{
  "head_dim": 32,
  "norm_place": "pre",
  "positions": "rope",
  "tie_embeddings": false,
  "init": "uniform",
  "init_std_o": 0.00641,
  "init_std_down": 0.00641,
  "lr": 0.00317,
  "beta1": 0.9,
  "lr_head": 0.00669,
  "decay_shape": "linear",
  "final_lr_fraction": 0.0,
  "batch_tokens": 16384,
  "doc_mask": true,
  "dataset": "wikipedia_en"
}
Each number is 128 + 32 x the weight over its row's rms, rounded and kept within 0 to 255. Layers, rows and columns count from 0. Numbers have three digits each. The size before them is the row's rms in percent of the matrix's.

# layer 12 MLP down, 160x320, rms 0.0926, rows 116-159, columns 80-159
101:140104082141176113057136173146088164123114131184154162169108126137108127089103130128169162121181130136118159133138088118098127152128132151159162100187143138157090148151132107135174170099173124170129115070076116143172121143067146144128130105
104:092115131082102198149075109105122137117175131129119075133173134123120102089114149120141167139096140074133106115120102137180112090102161118189122107173079064176186135131140146099179116094131089113118132146156130147148072114133108130131118133
103:147126145117117156132127086104122142143153073113148082133172119167134141098162166130171129094116144177089175162140094135157070140048150164108139123153161102161144139118157118182139144110161144114071080120116123071122154171121172094085115110
093:097104189070107153087127028159114101200146111152143103158069144065094156145073138111131129100127094161100164088118160159114173136173029155115129123163129122101137093094212127137117101123093128095106091160104163093165132162181158135122156107
097:161138142196094120181121121169180063139152198155161123141147127104166070151048128131065099142136132113102103140116105106095255155165111103148114068127114105075074098161195090094127141132154087110084156133113158137148141139110187087096157075
094:107134115129189092127041126107129149121144062166182164119139130195140103106187178056110143089170067092103124163085150137165123123164116144067179093175139077108116146130132146116164184047124126188160053166139103127112117153149126120123069132
098:141129094034108094113109145113118180165121119159183103122113144092070097175194064109176154181108120118101095089130172108145147182142113073110047184161164116121085090121155073153188116183097151163093159172125152097160169134142111159157125194
097:093139154089092126077123094109123148131116112140063154141094165153118113157143142140147118167115097130121086126124134110133101113173123124116186104120117119130128199166109159152175126153091091172094165149153066112041179149155120130104122138
099:106142157169096150182170127149137170110106165160134029196112111150139218117124136187123108137119077156168075081106103099132158141141070117136126209153170127147113117132121106140209108151154123139092115168102151090160130110117148160108124112
099:141066189149175122105118126097106148142137141121131107058114103099152083125116090072153116086050139131073127083168094226125175127056201071113132132137148091186087169176174123131137135090164113100116040106182171136128119149101111112145088110
106:103148107148148164168174133129056139176101092142104144122119094140090097192122054118142096116094143091107114128186127096147077144175158092144177154064186136085139183082062183145137107125128182165143163117114125152099144143066141145117117112
094:095121147154124167113135151111110151125138178182125174138102067121105179175128134168147123124180057082128121111117127090147171148161075028094098105168091121132108119122126083080125132136121161162106140139136101164133159104178118140101102137
097:156142092135195140107084061103145115120185087148180089125122096113093139107173109115145137158116103155168145089090152125127123111153137109101149181149118117091146082187231113139125096080126133141158091125113128079129066110132097068133134154
097:179099113170165066075144110128153130116145169167072114115116120138174218131155129148064184159096103146180145124195112130093129129104124118181124088108107139131154091133132117091075114131087131062123073139074115130131182142133139133088074106
110:111150113163136111095158161159127119092124095114098097095160130155107071093142102042133096122168083108149113125189118187090093140117122196143119103195159173148167109143140119168163182143120110085123156057141135170108085128158120117139134099
098:125104177137124102097174186149137212116116115165119127182108032061127128129106077152194102112116126159127127143115085101128107066119131153121139098180145140110155135094153146146167120094098138127063155115117121119143115185111117182173118145
099:141126132113083136128119092143148141165131136107132128103126121154113121115105091072105130139119137133110087158095186103085163138134183120127149181120167217165157137083109106122077131102152185083155084097123163166129128120126111147161136166
103:129130170111083110116138112088113062074161063097154117073108172133125158100096125105105130114086114132105176111237117142123145120210065201087093198182132147101100178103191105136112162073119091188166143140108106173131135121220137132158172136
096:120118113054128166161123158165136108171115157118121110101159065135155129121071170123113161132132189178133135149142136146127125174075152200178134114150084120168099183081124150055135087150155114151082110099108080140121188068098120116160102126
096:145139091104093106083127115121095105072134100115086145112129204120135159165132129137113051164080129157147148143136094123170193166149135083162185128137103149095152127147169153135105138158202124169127184165080110174178138144159131166134098164
099:157095151175135055117153141154168151103138099148132180126111203125097148096047146161084095090143109115136127154094129100074059119124138113118199068164078148134124110128129116118100134134144129102184142167109139121147119115055133156142099168
102:147145187119150122148103183105158128101117094186166094154099167124125133137070152154211198088151082058127155148114123114126181086184118099134129100135112072132091143150128081127107144080068088086097154149142158133102146165150189149114108153
096:120115124139138083112069195151124053112157123113141159233131125126057099091132140144117108164163078198121193111084098166108078130122142072068164103210144137095178124135141098152110144093166146154163141080210103143095191104140118123110109102
096:092119108165123133148132110179057101166103126163101127144164185119147139092136100143156092133142124099137104173122137168136103111153153116190150098115131140105152133146153119130170113106120100080115180092081113171070099097112183128137098188
097:115156148126170150141155118122155133100120141148142149167106122088121156071129126099163166061117170069125131179097109176079100124143078138178143114162173163115097133128152152129121142149127133130110123131127152102136132122180085152165143199
098:146153145103145168161098147154099089160113159177155107200108119129093062141096108159149113177189132106090103116177152148102119126138061139113155127130089075087138165106091145101157127136140091141141154175172136087116119131073135129105147095
093:096167164162086158105152126140108122027122136164148145129127143150131177117096110099149113098148138155121130053144123102072163134155143074140086173098133032136106080070122239173063099130107157092161087132130167102088137177194097097124118090
098:121126114153179102153128131128150082128168144140137113193117142168168038074140153122131099110098119139172069085148171027101078151167076073137187088146139065122099143151151210139160185106107083101101063110125145146113120153165131181119092131
100:186134169139111153130110126137115139145100126106124166195098155088178130178134134128117086108132136174165141107152100105176153150151108155154107080065152090056110119128134089100118110114124141131087167172160101095149129082177119137154153117
098:077188146156155162117154148053126158153169111106086120157145152139159125097069101079091166112128107103124110104096164121161147057134142072085115136101160080154165130116066106078107118147144158117158167127119089193188140159116020112113086190
093:095127148145104114117170150116064180138086105122105117158119099070109072134150125089170144117156103154105177152124128161176150162169096146176158081114175167065100106147089123212123113119139069155155159146194057107099099168141118121192152102
100:168098120088141115143113104163120144120091111107118113194098130137144117127045088130166106102149131040087143172115087101169148192098167171127123129107098133126150187172076111117127123146095101117135115171102133160144106146090170092118180154
100:139127116109120138132106144081146145115124151149148184156165152104066188160188104139232096152130106077110104108162139073137172152127111151135112156069082114122104166134109149134124091151165113141094018094128183113086092143127138167113153096
106:140147099122138112171136083111128155159134055184134031105137138172154164137172105120116194104085076128043122136189162124113226150099120159099092141099149133082111106102138109089105095227145170090186106155157094149161110108114147164117129138
095:133114131058137132132143138137131122104097098114044097157090111130156195123089117150132160076136151186116173090114127137156099104075149115161105131151150122112109137157136175110125100159147181134154107084167070142144141103152187176180097191
109:070105071112121096164055146129097120172091124079134123061134079097126157208144072083176072161121166095167141180122108093171086128136128140124158136131159177182129125118146116128116132152139183122106180115118194123105135115162159149121106088
093:133093185133145131153110181126119119091102120153127048109128097126158134084124137163079112121104069126094123142100136132079177129121125155156091137103100182067099106125171116073118155132074119082132105169096083132194050132163128076142115129
105:156079157146072059158098080157136166140169151148110094152085123130150198154152114167118091159156153113134136133147107132111221173156111072183107069179145094145089132146110138121136112140076109131144075095115119164130099130136119149171093084
099:077096121139110093192094130074143164133126143130128149132151128087130108110178155108185146140117100157169123100080158063132135126108114142093106249115128201163162109085103141143121150165118050117162140168145135154125126104148067123168141102
087:142080091116133104149118100174045142145137126152151106122079133128180106117106146123109149141141138134113108141091175152093116089101145148116093075176137118123127167163133131072165145096157120152093146112159103058113114087135107182117122128
095:110135164029182148117086140064124177126151102151132109103058124126175153039131142114099159107127125175138158132199174163145117063133167147199112100156175088125112181183125096127148109109155092120071155158171073126106119111151134161131120140
092:161110165214086102101166125099123109160149158159147120041184114140128144099177075184196132116088162066100134069070102095193127059163197095149125133123080107149177124151105146167103171172103118070087102096109116151154114151109069140086132146
104:147144165144140095101116158181125163114127148096148148131111159132118170153150103116206083152147149107179101154142115139158100089141177133141131100129122191172114145104205105147090122068170161164139113101147081114160142051153125115144175086
095:134158122096160161130141106124131174141145144104072138093115199070120098153133110154128108149081119102142098149090158106128101137123135131100099128232152108160119209134145113119086151119124134207139115145167146113129081079126136086133077133